From a checkpoint of a small transformer trained on Wikipedia: vocabulary 4096, 3.63M parameters.
Each number is 128 + 24 x the weight over its row's rms, rounded and kept within 0 to 255. Layers, rows and columns count from 0. Numbers have three digits each. The size before them is the row's rms in percent of the matrix's.

# layer 10 attention query, 128x128, rms 0.182, rows 95,127, columns 0-127
110:150151130134114119133154120145107149133077152091143184125133138133101149099091126124091155151147121147155107137101152136150126146089166101117077116134140148129145127131126123143088113118156122116082119084114180131133139171085172136136100103107158099151143135113097111130117115169099089129130109107084112139162109118156125180110142085126140080104106114117111126102152145101101120136106
086:139134195136120095144153104116098131127125065111135102151125140131138138134132124149127158118120127119128099107086127101162123122098125118143116081102076135124151113123126144101131103103107142138183141110098107108178125104147163192122138092132120134134149137140113109154129169105107182152145131116084126198119148141121113095139128143093118133131118148160138139079107092131159150132138
# layer 10 attention key, 64x128, rms 0.169, rows 63, columns 0-127
090:101139148149164178142102087124072133135108089148099173097115183090117116116115127160147195161134090140173139113100117142111142101128125135150132145119127123125124170116149121157119119129105109149108167143106123112148111100086132150139082135128111131111116133136117131126105153145118149163145134101112129121128106143107143191093146163115150135114158095131161145181141101155135108142148
# layer 10 attention value, 64x128, rms 0.125, rows 32-63, columns 0-127
105:128097144148130134101129130121102152066112110136131121121124151129078158122132125143181122093187103144124158139133164168121166168103165140113099117131102116126166139163161077164132139102120149155174163099132126106111134115168141112128095117125116165168115136114110126113115137147124142134138099159129149103127161159170121144127136132102183135170155096174113131126136101122150145130134
094:102142118089129130113149101154107159121107111156167135160143191119153163132120150131119111140091113137109132141180117126146154081167114111126150140118168118139129129091069160134188159124149128116104133107122063070115144171105127139106179104106117120147122134116131137130189146141118104131104104130145122137117121109129109095167091100121118120117118155121127117156123138120165126129138
099:111099172109147118161148142143107106078084111159147089125136110116145139147130131127145127091092111132109136136152143113123131122106123109166127128136116113138113110154162143143100146141131115140160145129130190160140097085126137083158143152122139120145136097157113132124116120148114091123107101163103092088134139170178066147145098095155145073111127157114110110155168115106100124085135
093:088043142128126138135093105169120164154141129136131107133121132119109140141137142084142085075122128124118162141181095129100158128096103120136147145131117137168127133139144135167117096117112148081097121129115096172127135162152128071115124075123108104108095128139126113106105128134142147134125130105117155166138135128152096109127116098132107141100105111133118110128072112083163128158151
094:076125132122161135100108140115159111143170110081137150084094151140134093102135116128142112128125111168112137153116151127136170182139176173169136102157107125131137080180089132138100122115148118125134153086172102106125151147126103117129101152122099113129133114103115116151128161107168159102083140148134100110131172142140146152128157149106161126148108116120098125155156105110139141146117
106:121133137143126171127124135126102157128153126144140141126125171107078141064138131109106119169136107128102090122114185181156118111124190137131137091135116167149121149123104082099128133132129134168118117087132137095113125130133144121155105111099095150122150076136124134101160169141131115102103108114112148123136168117132147184143107153127135161123126084143161107157145167107110129147099
090:100104148154168115157093126159113170150092089130186099159112138131138112159109109152157093137154111123123109128098117164113093190112114151174106141131136145145131102118116131142102155129112101069167153111133070136130143120130122168165159137127160151119118119147105122114113110154150089122124117105147108099166104156094118119143086150123110136146176108110133128138126156128114124108123
099:115140149054131121145114103132140153130117102149115108139142101144123112155128097131128147160117132118160173147105111117102150098139118146082161103151133115126130097153139156107130154129135112101121165125151172106143107121140166110112106152148156144122099115133133117142174177110113150114028113130131125108111157117090164123137130102124113128119097167103152101106142099155087098113148
100:102144125097086115104127147167089132117137152105111113142123166160091116148105092085161116126097142130135131147102084114098125181128141162104131142104102122103121106157206127143174133134148167161152144120132153138156090144136120082148149147138117095129107116147135121135170134106100141141131154129115137125128093138134144120117137099155132114140155140164170130129192108123110117178117
093:165048129172091113183166161100115141079175151131119145171109171139109113120112149134110120114136093131113158095144148154133144144135117119136114125142138131140143160118137156143152123132120167183172113110145132080101117110138106145113149112118122092131115109142094123125143071134128143161081126124116158112155119096123130095120146109130134084134120099147097161105132128112116134129113
097:141149119089131099104098156165163158116137153135111152140132105115121157173130133110101120093134128101100149181073126115148170119098126111101097131122154120138124087192115124147160136105179137133168124130105167159100107128112123134123104118131110109105110133145132133133142107107097122134157163114109134117155149159133140129178122096132108119156128147158072090099073145116158149121129
084:109119147119126144110131069117133165124132134096125114095143157128175102145141133107092112153142118145115139131094119132120146173132130073072141157169112145146102099156137142162114088121163142158079136078154145135132127136131131126117143137126125092133119086161118122118089156107119148123083115135122139101081145119166095133156101112106149144160105085110136106144084088116095139147121
115:146150111125133128094133158164093108106151132113121142053108114112143076135119118111158111102086127129162126107098140123153124149151167175114131149099105142122105123163137168163138131145114169140133119104074128151113120112112098120172102093129129146149111120084126123133123109112140127157126129137097143125183125093127154181128152145104134129142120136144168112164152147137149119199127
104:181122128159113124143145102100109146159164117139161109158142151093120099100149116162095156172115086119137115112116151118151125127125180164113160140128116133097079116122147130139097086132138101142136152146101130078078130142142109157129153118123161110180160138161118134121156129134149152124105103142118138138111083118135172161142134166069128140107115148094155107145145131143097114133101
099:155121100105160116162120125166150156145129126135137168112148114090164123105143137144107120125124108148132087140178148135159158100145120143100130156088112086151105108167083139160168121106164128135086117098087153148143119142116122130149099135155135151116068111107112129111088144160151204138152140097128111170137133139111108108137136083139157145133122157136115116162124128100111128133143
088:079139090108146111139167078072161150117129120119130108113136117142151144157118131160085127109099133124109130144203094126086142118138097097171135144102104108116172135114100162164167123133087129100144138126141140152124126118136169101094108167121104132068145098138092139146095093144119134120107140140107128119123108121141133116165103081125150127088112124121098137154112120146135128132133
100:161125121121149166130154152145146139128088139151165141124130115118212100150133092151154140119128119145127127129115138110093145154168149106125146152147084108130115113106144105113127157136116137147101135110130115208138138090086131141106149151117148125130134132098104130101131155090144077132109170105182116140094086154130134163139143061134129138119131131162103115129097140135116154101126
099:145123114124144119128110116162135178145098131142125105153132081099114132090121116092109154134193126140158131136129153147130163197141166144116139096140108199125158144167113105095100166124099142114161126136091163124139114105144144176130095095104149143143115118111131137124131136119124112132126125112162182141164130104119128146168185106146118132140139150124111126136148132131098148103087
108:110114174123141127102099103144096152121095169105140119134138163153135125121124108108111113116136151103171146137141079070102149134142097149085130131118130114143156074116106131119091158125136135052138131130119146169112125140138121088144155107146109151093078134145100129146155099120123096114119161109133070130134102139144166127110132163144113118133122161169109106146132151117118140116183
090:151101146118157108182119125081071149148143082117108120075130156131114114122103144108078158160144121104149146115092122094164078089139116137098189125136163146101095127088146143092112113139132097119155117157121159127089128117128102151115173141117131118122169174139146150138151112123107135132159122087108130131131112129114157129140131158117099116105116147137105129127098092129105118112128
095:111163161130111099133143109174092142125078137149109126120103111148128113178148128099160129122147117145134136121105130128138129142076135143105164148122106141117028127118153141108129083143108139144148158140114174127133120105138105076140122127135142155139107158142125119123132129101160118170083141112088131140099135163103160149089125119125130120131154180140113069096145146147131120114118
100:146124117158108123134185113101197177070135138112127121159105133116123154127133120137128155116068136121128144144123127114105135117112130136165092146141129144125138132161109156144134128152174133135147143144128142085094110139112123117126183155124092074125146115163102133133150085122108145120121093158134144131139089143157107116144116101113147075162121112157180138125105119140146165083106
087:126092138081140127172140136143135106163156115141193127096142128119170157146136121109116139138181131128137097121112145123133083093149112126140080126118154158132087125161117096106154133108123090114124113123177072130137161136125120138127070126120124122087148108133165127125125146167113170114152091115124111145093128133132139096136128132108093084162131148111155125092094122118171121097127
097:158149062088168126148144115120098110153113087121144163107144133120095131162143132157103123154137094080119111158143131147107136122130156134159163106122150127124142126131122105134163134133092136091117123126102085138117123103122128097143085128119130129093118160093120116143082144169118119116103161134116151119134192167138129110147110072129097160117121101105117135138123155090185120145167
103:116141145119113092116127128107082118116070149120104119147137127170116114168143105138129132088119152132142154135068092134102126189143120122101126113101104102125192111141141175158155134142094164107125105127117104108097138158137124112131121115109138117121058105114130117127137083162104142136111160172116133113144149135095124116159136127132136137137121128125164119179179172137101127120149
103:111120097098141072128169141157100148146104146121101097090137073133176136125087136142127143158097161121146171115143123101137106110157127137083136143084133126163148118177072123118117134126146108119110113103128129118134106124130125143106147117121123141133107121125119138121094149120101115131137117102167096145057096123069095170132133087138117125111124133130088117128093107124100159141091
086:139101121109129110186125147129152082096142129133104133119125158111147126143157167127132127131058157136142159142092148112106125080136112135128119159106123099134125160092092144133118169135107094103130119140176113116146132124146111148155132140136135124093160073170138121128128100136164128104109104134069160130119156143148120144138113134120131130132090187115193112124132093081133113109113
103:133149122088143111107145170098126104080137111135099092158160098125112072146107142125154135113113135143150134139113128117134153123150164118108092139103112116118151109135141140165110182130152125141171128115144181141159113133155099141164131093109156112143192106098145125166130096148121116116129123141113111088148134113117136164149129114146160124155113169120122098156183065151149116110135
096:148130126140147123100111099119112110161142091138120131180113160148136100139165125112142131122142126094163144132171102119093106128167072145150128124169155094113152139129083135137110149125162128122079132146114135138095143146109139108151161156152118120100134135090102132132163163105103152116150134107115072147190137131112174098072128134124109128114131094081121127127115167118145144098152
098:170139134111083130090160148113124181161162119111169128122158129122084111095100110114110132163176121147109141083118146135159088113118136128112082126099143130143091127141193115123165112116143124144140121127183106120106118116129120115112136104118168131177128124162145133115146103143098176147142112175139122091104101083163096124142114143116119121140135115130171128098166141136129127132127
098:145145092137131135105148153099114155089112147144098128143149064162147115172156140112142098074126111107120101144112134137085165151105148114131103156133119091115170101141110143143106115141130162135195121148117149176118123101145114147173160142122135120124125136148111118145098124128118098172133169165111131097148157183165114107116116142131155132144149109128067106141120119131110131124109
097:129126112141125094091158114099113115151145151105143130185120077133116102143098121173140100189145136127105131158105126146067142130121121123159126134112170123129113097114146160138144103135148140087146131136121149162141114094164143159166115133141106095114148115130103122167074090101141097121128172126147145108113140089131140125120096135134144104128158159094085132165151105153169111131142
# layer 10 attention output (transposed), 128x128, rms 0.132, rows 64-127, columns 0-127
115:133145132131130143157121131155117126160110098116141113109146107091172123097122176102143128082115169110110128112127099152099109124148125093112143159125125117069131144117111172108094085116124114137130099160132098105094147109158116110051123094125146155111146141124100109125111153117107120115172154142140145160123123148144159131096078100108139099169132117122148085126132141149144150129190
085:101157116166144123094129133125118137132168169094130110073126130095114128097158119166127146107194115114156127145070109162121112103127135127120116148173101112102143138158143160120100127134173125144132102100108146148132118099142132126106125120123100149181123125130114082086141072110141109103104119138094167092126103176102119124140160158116104097145132141141120143125112110097163151141138
105:153111126158118141121164096124117144143104099091174126125102125132075117087099163096154119158130155162097133137130117096072156147158157124112126113133119123074168096124105153136102121114142115115088164140116086107089113159097150118106148171086151148108115123089118094137141131138103170114135119108151158115118142128109155113141153107123080146119161117109129132145140135185141118132127
104:122171100101129091154133151127133114137156136120143150126179124131145141109109112160126162087132079122144095086086180155144122118158088121173144150124124101100168148106117178120104140109126112156131086104156145100137089098137113175149101099117121157156130122121092091126111125142148101142123109111086141131145132158125097123146115152173120096173117148158109123142142100130145143117118
095:146159119139132151154158096147111133123171137141111103092157092096164130114132146126128132103122151092099114117135150118147137120111100133146090182139138145127150129088140138117130116099119142134100146126096112093094148150161150103100151113133112137107114141106135151106124167163078062135181136109128110110133125154114139120146116144077134080161132113122122096141110121103124155089206
109:171140113176103155139125139127176117132142115110108098102097139110125135142150180125151163146135156105143139117157096124143142139148114098121147133131125142069104102134117143135118112115111107110133146183132119117087139156132113110113100148083115127154143166092139094127106118093132110088150123178142114103142083103101139130122043131112140135174148158130146165144129115086138110142147
088:113114107124087141125122137134172148146148131143119112099130108100085145105158100146117138105112158176124142118177115082118162116148125146151146114104134075139122099147138168115096153137151121186150099159128138125148094187119125148146138129103129068101148094093147139136096142127115138102119142172128140101138174079133128119118091130118110110112171132140115119116108130172132163100118
098:120093145159134151097192128112108114129143116102190117130142109164121130145113122109127131126122129112090152103120114115129121135130142142139111133176128101097161132150100133169121171141133160107119116138074114138126158156089139123155149156135114107155111126154141098098135086144121148145173148155139175092100156144126095140184130166095095113070165122122139131129117157141147147095115
108:156133123147109097131145127130086152126132135140123137157092110154143139162131178162106141093129104133060135138124132110118145131115135122111131110108092117100130120123130156177165149163151136118118105172105117120161136078143159174136136078131121119140127112134080181129117142118100151146143125095105140143070156139122106134111182158140126148184093122122144123093130159155111116139162
096:119157121110129141106098137118181138135088115128102116103092123119151144103136119160098134122134162113146144148091124156110083116165131081120090142125120118060118097145166148143102091133119151110141118123105117142070119143160121154123122109130120112128121134151140083077122124132150105118142093143100127149104149156126115129142069118082130153182126108120157097111156122136153162143179
094:119153102159152176124126129120098117133140115098148104157157141138147142091102119157125123094150123109107112096168131144093101140115154128124118133142160090129128180125123124158137136181155132116093091123159075111179175099162142111162132080154111150121119152092071099104116119121141072132120125102112161133133131138148133126139190123134143117118143126119100086110149103122128133129108
086:137158123181105154118155180148134114123166103107157135110126093150156144119109172155107144093092108113095108088121151125122141108135114138130102098121142128101139131111098154151116172150086109082143108124101143104119132119126128110109141120120141200150084141082152123128127130160136098177131145149129119099125140123076137118115108173158141089144159126139143142136171156115121139137166
111:115143138143080120161123101120117120178140123128110125147107163118148166121141175164121128093117132150085157147138133124105146140121130113108127149115107154130132123132129090116135116079139114131105140163135105103149081072153105111130104126065100136129135089100126126110125188146119116097160106129155084159126153157147113111124135146108107178179090119127186135128117137151118145109158
111:109110136158153164125156127125133124142117110114142121103080152146114123130133129104129130119092129134111143165116089175128108123147149122105128099096140122073104083164109103134108165128089149122072128127131120127110078164134119127137142150121122101128109150099157082122159142124120119078147120160157103097128168111124117114096075154109139169149160104107162183123127175114155154124138
097:111120130145125135118129113105140108146133083094134128081159126135166096112127170174106171103167119106089128116123108163146147106154173125134124159160151132097171124107136125113091154152105117091089128119143101123182073150171099116147155138145128143148147129129120057117162128119124104121169140138136118087157134135135138143125116140096106132161153134107139102158144138100157151108127
093:168152150122128105101138150124148118123089140130153108145131142121140108135120171129151130131147131127128110137071147114120115072145122115119125144139120180130171152111131096099107108141184084147108122127140125140112152098120110116133162119178165103110087144139120074147110133170145117135121098079120129111064128150126132112148211118130137135142144138148147144106153110132126181141109
098:120126160137124125138141164135132103127131125098117102122124117160160133103115217087106114107158122145108127110145142137113147151104144112141095117115138145097163143146168130100127165099117104167091110149115163121128109158141146128107158165117125092127093087118113155116128127152103182124088110143086128101160170116154114105135175126162144129125145100121157091167130128161166121150121
097:107102171110163125130089162127151108117142112132134144127149165114146135129133109113144124071151116139144133083158124155106099143167163099130124158150127109108136126147132120138080132093144114154116121131115119163151153146157082115095116145134133090148134096141175083128122121145149110105139118152114123108135181141127112161141044119132135101096129121093133076126088150136165166138134
101:110095086110108095143140150135145122118186178144106137174139127103134093122137162142121127130099088137135066124115141142141140143107122156135157120064098101098153153111127131122119155124163134139096083140132109118145137090134148147124155093110096126125134105122137158153132141128134102147128106121090152148142167129107086103123158087142105109109075108087144103094133135130149112107080
098:105107139123142124115125126096136110076100142120102133171098123113105119112177112124140062161104130140166126105143111114148151129108162137170124066118139115156111127169119101134140142113097162113096128147169123147111092146095110117162129160114109141125115138138167125143139112115178129132089135142162128134109142082099145136110122150128093130105109096116128121075104136132167103102068
087:117122134134105156124103110101104124167145084078139154136110120130133112143088131111067121114116122129096106117161146105106130154141147131129145105104132087103155117126108174162133135121107169129098114141115126138149032145087146178124117156107131134151151097140098062124142131120124182109102099125147128130133155140130102121100153122156111139117137105101153136118119143163133121098102
103:146139162139159149089136155153085132134135124129148092159107108122107115122136148110139121144142120159125138148108096169118080147141130120086138129101153151097076096101162087130107127151150136119157134110093102136101162126163149137106109081138142136084100173104151144119113126139134107103119125076111124132112131138130129110137201112101159184141129170095132160097148139123107115139146
092:089131123134132148095131138138136151138154115147115148109161075123123099102128110124148099141123145106144138115148100175170158176116097139160103084144160125182121145147160140137107096147126149123170108086138145148150144149096153122172135128135133129134142136123136164124107117051119094140137165125131176134115117078153125095138130115121147112117149107143066132123132150113104094108096
099:095134145138123170101105115121149127110124107069113118134154141084140157089097130159161127098176136138131142057121158141136102115107125112135098149138139133108163151148096151127134112141102131145132120181182119125148125153151131120142090148117138111116144124123062091089122174120137138130145133146122152103143119118157128126155176154120110115133149138142132145140122087173164154110081
093:120092093142121122111122144127149113108163126125122152160133159148162169139116166176154133095124098128099132151147153096090118078154116110093128134105116148141141135109119128128116098161190112132166138170130118145150125093192175129134152114118141126133125080125092136132120161127154143164118130130121134114118122135161140113164166163078089109124111128120159104097136133158103172156135
095:140151096144114125139121109101125094099108115132116112128133086138147124107149151117113087150167076110078104135140077122140163123106186130153133109149099127114142098151143089098166152133140124137117148110108157130162156103126140072175145130130117166163109111157159143113129091136135153177114145186081135127141123154120129133139156144144108121108101144093170139108158129112109127148117
090:104101126154097145075142095118140163144132112156161098151091114150077089121101130095131172182120156149126134180141126122141148148129067127142126109165153173112117102144124119118111133114148123090124148125101135143102101135119119139163117136110101138125080167121171176132097134145134118100160119075160132109152121112140122107135145122113096140126147125138103156135146152099095126136090
119:119099125173107126135142082162139136144111142136193126112083131136126161146106154115148134117128169155067151162152141129116148146123123130124118127170115132146114144155132112109143127102157117106091150149088083133096173096105115110083146165131122139142093123138145197142127146161113139115155113098155139129115189149130137115136144115089080143119126097140129126113111135156110143145163
086:115106098108137103163111113097129130123140195126118123094151137143146142127120129165132095152119090128152121127093122162135104158085151164129120152108143114197138128126163130092166136130148168131146108143104121082104104128160111135127120114135166097110152138137103172122154137086141105127102159142129136162140086123142140154160097159123184116112112149151135088118149112108163100109098
094:136159112142107153111122132175114089120142101145141137145094113151127170116164113150123073142089152115131133132109091144119117119117133114089130068129116100151111138182110125156087149149071169117163110096115159111123160113093162123130111100123088139162153124131102183157140128100112143123129115129119151113105164120132125123132140110110114167146102125123101191125132162128102108151144
101:148107123138115171117115152157128123144130118124134111142102118103134169145064121145130094119140154144099132102149154095097123152127107146114110126103177128151132129112122129157136123114168120114118147183150068093132110108140125097094104118159154113095115105070092127130121144163137092115147127093141141147123136117127172130132163087174081138133127106148161105129150109193118118150155
095:117184099160065126105112096154165153121129120160136104154078147118123115135101091109113142137112133176133135121129136122154113116125084118110107129102093098154119136127109080162133129126114107155105122102108145151148151127107114137154148122131185128120137110134121125122124131168107106131119075108111104145136172154149054142127157105108095160126128115130140163132154120128074173124113
109:116100124110157126101149144141143072142181146120151109121116113130094097132128091127111148137123080127160117143095091120177095102155124133150133108132142112149103128123118106142106134162114148134139106103108152144167101147083128124180133159134128083120112143132206114121126096134115154139094128145088108138130135127105100136139136143143120151091137155099144157115140143087126121132047
097:144131114124087142137073135155127111113124123157131159158100105135107120133157145106130145113112189149151160108148139134098155167103121140133156106106133137190130129131147166126125144123110134144162149148174120149121164107115077102170113167126090147092101118092083155154116155134127128116085119139126135113177120103129118112069126150125140185159116137116132128111130110160113150124162
099:097150132096137135143113151125150125162116151121105155123179147109138135136188115150109144126156093097165109103093114144113124116122132137092088119142113102174115121103136103143123133148072161127152113125133148126128068133144141143137111093135095123119156152104158094072125128089154107125128125155121129154128081118112136132119109172109187135140097166142112147121115146102183103161134
091:141125144128153127126118146143105131117099107087122167125093137155116107167134129136116106179102176137156139118129086140129074192168153135123095097125140127113100110150121080129156137082097155127084135128142098088081178137088135099120140153130092139140106139129132089122128164114139121129108140147124126161100140101102134104111114120123146166118147142107165169108128147117176131118134
091:139106122150129100111166127134133162107122114166141152159117134123094096145110080143147109135118118137155133104118128141123087126114117137111149146070128092114138133160148117149091101138085126140110106096117125100124119100117131118143130101149122087093116109169165172144118069142103156179132106110087129124116190102141128130083129105169124143073179125112096134131126165137123112124114
110:120135126133085099100129091117124145099114128118156144137122099154117095149105089123134102139116124168150129161109166111113128146138128175143154123099150108145146161109143123135130153166145118143126102108116144129165119102120135150159163140145170112097095120145164153144137114161150134180082109106126106160129126132140137112130234110134090130121125116114109129138149131172073127103096
093:171172136144134155096157145152105100115126182108118125148124079171146135126144137123124163141127097091155141158118089158117099146125123117109110147115103147117092124123110077137161105146122131113130126114081157125039196102127144118120074125134094131142108161140163136099127140136129138143116134117111142135118111138123156095078148129147146122135087142124120153101161116124115115129143
100:106163103094138156154145137158130112139125162122115112116125128096148110109141145121110102113110151125161111123119175122102112128127100083100118124083184118193127117127175159149091094117133089163141120153150105115096065155145107124108145097127143116102161129104103183133110104130144136126145135142162103119142123105153156137116113089139144151152135094136077147138123159097132148154137
097:125115141109174147122105113094120144161092167114115124119147147096132120113154077108132112171124112152171163140139166131153133103157119112133101120120158119129109103114112115110095129081098123143131148071160144118122085145115163149116109152110143121122137145135103132146111099115126093128102130118151103094214128114137146177152141135127137141097130118140091097146088108100173118145090
100:130179111148119097120115151140099120126084099105153167129172141115154148061137132138135118107137108152124095118130149146156146088094179144126165104145117099108168138104121124088135129105137138120116108125084128113168110137106124147132101128090135176115152158121136099128122133105149135110118160132085163145135097157151074149142154133146125142113175169129138113163116123123141100118079
093:112116092082143086168136141127135091125097155115113127156108137138109114150147127139135131143087131135134132118122099149140127080141081147174133094148079155166106105092114140157080132139098085148127160131141120145099092113114149158143165136142121125120137139112124103131149100133168133118089115150139122123102122085143094131123111115134153080111092089111112206106150120097141148126118
077:108112107123127131122139177115144157127111109142108114163115113112127103118136148137142078145108098141174139121121170135138087103130150159139135156097134083136162144136155123121099082163114175123165088129128097115121150136120092123146099091133106122123110126118157157091156118113172160121088149136132138140113143125138167145117178110173101173122183148133082125141140155127134135097085
116:160117176108168109107109126097124148077090120149110144147170160138089134127124084093105122176128097143186141158165105143164136147108159123145112132151139097104137137136159122126129113113134116128138147093120139118148150171090119124126132145125151099107166168138158178124137124156118135129107119117124116129117118135122155129157133103167171095061156110123105087137140114141130091110110
103:135155121112083159130136140134137126140135108108187114114182119139154130108074157091148116099161125128115130093144174126107131143122134123118113158130149117123162191102106178114146145119191111155113124148134091135170124146152123117103110133120174158106112108090107150150124156156107116138138128097123161101144139141140154121143198141152128133138177134137101134133139125171127138107134
093:133108147096110121120122149107155148084104127142141146144098111155078135171130105115145112152107201109144159117111120137120128168116122130174135101141108148207116161118140136114131123127138124124154151135112104129069132082110136117090154109097090107120150117132122153140137173145138125106086096130115117169101140129130142070163095139107132123103117133098136118091116101155139130100135
090:097116133132159142125103150182110130112126111144089121123145130095149139109170171133133083137126170104157139103137117139120152161098126119077142118112117111100092105123183133141106140126090173147124092120165122102144130120119121127114121135094110130184109132125118087129142145069153128112152125182131140141130140142093130148110108114147171145163156133106142102142103120095165086103170
105:109143114124144139067084106133127160088130119177125142145136131121122169112126101143111135145149132139131147152100116142162122125127100112135134127148127154195128144122159142142126133191101138077177154125139119135140112100143111140166119085124102145120129162132149150122106123107146112101181133137134156149099145117107123132128130132124098117172129133154082130060115151065138146086108
094:139150106116091124078153122146084135130137130123172117119120091139096103131104108195097112159090148129130121165103157147161155134148062146143125170141149135170114164087128145121155129143111107141125161145130128115119075110124123115105156121175137155126134150147121177141143104155140118150125108114124127163099101127132120116145159116111126117136140139140065151122164073109127137140110
111:149150159113148178172119121135137154119089124128127103120115114106170147198136171089152155139119151137153141154141132170138093134148094079131122143158120154134102119143130088127139110099080123138144125161154148147071148165160134119119106121144144110129154188162109126100123130107134092107142129123159123148141132089138118156125092116109143121096126110116111165108095128083107110130124
093:158145123142098121148117156140124151134116121105160127158153147151153113133139181132132155115131127133098135096158138135106151129124142108125079163153104119086164167121113168105146144092167104129093130148145085115141169135182129129099132120104151136131140108098076103120115150139137092122144119108161156075131088135171123143144126143106109126174140134138116101156131134182110137140193
097:146106101080157173124137162090129108132104137102166120144161164109154114077116125108116152161129113116152144133180103136157099100143116127121046123151160141168112152137131140178133102125159128108110109133122115137118117172136154116138138109124127131144174152081133137121125130142141111107126127102166087096129113138175153104154131156114160126142102127117135129159090148097112094130147
092:134127112143094112142098123156114104176100097132111124088183121118151122113134134144109110105140138118110104076136137111136165103094122128113172134126102097100141120071105139128096120131091142135145109115123158129176087138114096159145097112107151151161126098099144091131161137119137141101130151178092162141157132135129115167100133173146145124120165145147093134181139128129172121136106
091:149115100163133114120131143142151117143143156100071136165089117181093127166120139189105118129102125108110155119102124112099119157079104129123127119118111156147150103123109150122153114142150110105104162153103112118100121081151124118108150137150140089131105101123108136146126133166138162151140135100151122132096149140159111119124136112133100127133086075121168128118175151179136184159150
096:107114130143153118108171157169154105094134159127126128143110147137119112091152109101147144120110164139147120138110090131119139163145135136095121097111127127152072117108178124126105159129137114139124142124132081142073160097094177156127156132125115111127079114146130082147124104125155140154120104125167110142098108116092153116108117109113162138127111101091129135054146153141098130137178
108:125144151125158176115161136132136126142138148119126128111124091082130125103139124101107112132131137130177103148158126163170123143110151092140109110134180109130096120160135089115120110100111142129141130111138169154110117164090102115139104168128115155147154211130124105113114118103115123098103120134136112145148148112103129163100092116147167155084155108122080148121120096085163090118097
105:097150142092103137141050146147159184113116111146132114134101124115107100163123108133092127159091161137132111147118124133121117136126076140119121133127122152143097154089146173091124088124122107141142106131124084105109120128141109137110091125123119090142140140090130170103146186110119108095142114092118105140133122112155095124120069101148134112152168121135108104164155105140103132095149
087:132142114145128113168123149105106095178125109128087160097138116115161122161155110109092086115112108137119088101120117158115148150108184104143124115135136096074141091150166142115133127142114119160132117103102162134144148119133108142136107120132158113151158116156116106117156150100118154134132131171138115147114097120164147158126097136136176122127117079124134146138138177142163136165207
099:105097142100166108167110147114143131155173152161077151082158143089120139163167100140127127138122063112183123128122125166145122119099115126162133129119117101122137123131138122097099126132082144144156130119153161117165080136115133131153123122117128112122154130129131135103147117100113159119102134176103139108147099097120103141129070157151195098111120148132137132123122134105144087150119
099:145126179143112156141150099158120148125116128109149111109114134117140157118110151112141147073131166145132110161154144139092116134178155109090159126127100148122133099132137145128098127099108133119185143142122099142081157145155146176062135129113138126129101139154127154163101153150129161099141129127144162100091193122122136132125139141107097159138129129130118193099100128122116121170139
100:111127122144128134141111145095148079122153162121086120124120124144112137140097123130141111120144093119141123104081169090121125087093125124141118106110144113152167124094108100128117117100175124150117136147100137119158108140146126129143132151142150085062084132106146127129111132142131123120108125112108131126139110146117107124154194097183103120108151137161136088157162090192140147150069
102:118120161112179110142136163117129095150143110133134125112166147110142126089159123121140169137117071123142111130129099168165108082156163119152126119166104137111113107131155075137099135143084157112148098094109144140116130160120172130147132122114102147146152148135178109082135094073135119115110141159131141117140129130104127151152098141128161109141119173115154165121108115068147106126129
101:136130117095178136150137170135124118110141134129079134113136156089142157101158133114169122104115080102146136127159120154112093117150138162119132175118102180108121147112168107110096138098100156114138105124116121106067129110125144131103120116128115153159112142111136122143137139104149159122148144142102107098138063132117154086123126110164162090125097153107148140095086134086119080135133
# layer 10 MLP gate, 320x128, rms 0.175, rows 0-3, columns 0-127
107:105068117156144178133137139119157134156167118117128165140174145116130106121150147105131131084124118114119109146107134111137110127144104133082088136166132129133112087141126122121123173118126134142120125122088087100108158103144095133091162141168150092087124115123159165130154129123169100071163069133140160132151140105104114140119146137134132125129060124102137156109128135140115115115090
103:066115153180124125171171143104115115100143119123117108114135120154098110114111101109137122140145112153138131120142089125168136148141113127114146119142146120121139098098136127122097168149139078152081163153103122132107136139151132111128154140107068121095126130141153174104089123112098118107141130130115130194158135134131133110098121094205124131157107158132094155133146101116122107156093
099:124108173099134109148146117089094137116164160135127102119116160122149116127170077136156131121111139114182131119124133151138094104148122102125130130125102152135136131118086095157114186158136169106142128147135145101116087164133131137096104139128130127123109172114115123165159125155128179120114066148113130066136128134067118117131168118135174150147164120137132161133115168137143120113130
100:106088134152123129116144156133139089150129128094112097082144137127149137137145166141140088179160133164121129129143139163152091142136140153144126129159123131149145120128173129113104142122111170139124137117131139114154156198124085145123116144146122112148099154132172150095114108082160104127144103142103128099129163147111161158165110140167138150093134106120088150147073135155103094146090
# layer 10 MLP up, 320x128, rms 0.163, rows 0-2, columns 0-127
103:114159149159124111140112099106148084138131100194128110122109103135119120123128144137121138153123128122127123146108130112165103075186150124164135116153139157127167140102133167110129085121170104149157154124140128170153150150132127144128067127101113119138122098131152145127116151167152129167071154170123119155130094118131160157142152144107092160125169118112147133108132092134132165097151
106:131114094112111169137112136124127129208158144141152128106149110133132110147144168095088127105144159131150149108171135114130146144149131056102126117087154161124086154144151169074144121116137158131144120125152163135127128122173128120091106143116166120102119168127130139110138151130141135101108145172131119106119149157137137130121092152077127124142112115149139157126085099166166103112117
091:120175136151106166125113135137137086138097096131143130111141116110123077086116140181123110139161111125105111116144118093159142082144146134106104155155136120154144108145139125122158087145113121114141133146125106186144152111103145095178140105127107108108098122152154187104138131110122071147109081100148119145112123129163121161129120132128101106119104080131117128118133109119066120081137
# layer 10 MLP down (transposed), 320x128, rms 0.16, rows 0-2, columns 0-127
105:145108125127167137123142140099109154140157132127091122133153161089120088099145167136163129113118136108082136135117114109106162122139131101125125120133158104068143094108125125140102143130098083081164135078106074156098154106146140140089146133139156156116102154157128105102143119104104127131134105102133180103135169147119163132101087130145132124133140163133117100142146091138116158075150
104:198113146084132137135098128140142107143134139120128136108117103122166140134157153127123110091173136080123147135112121145108145133136160106182120131137154094131100140151133164109180110139112139118168155115121159115169063146163115126126122141190161174127122131117156149131138121126135135126103125153118100092151147130136138124122121104059128135121129139120146101071094159113122103112150
095:121158148111156140120096114118159118145135133110125097107140100089170128122142104140091111151137094129125114158091103170160140084151137145138137146124131119119106093106104144146131163105114122158142127104149128092118102149144164150124062123128099126099095182115187185149152115149135119130114069138119105098128098120101111181111161129158115116118108111120141136131114134154145138076123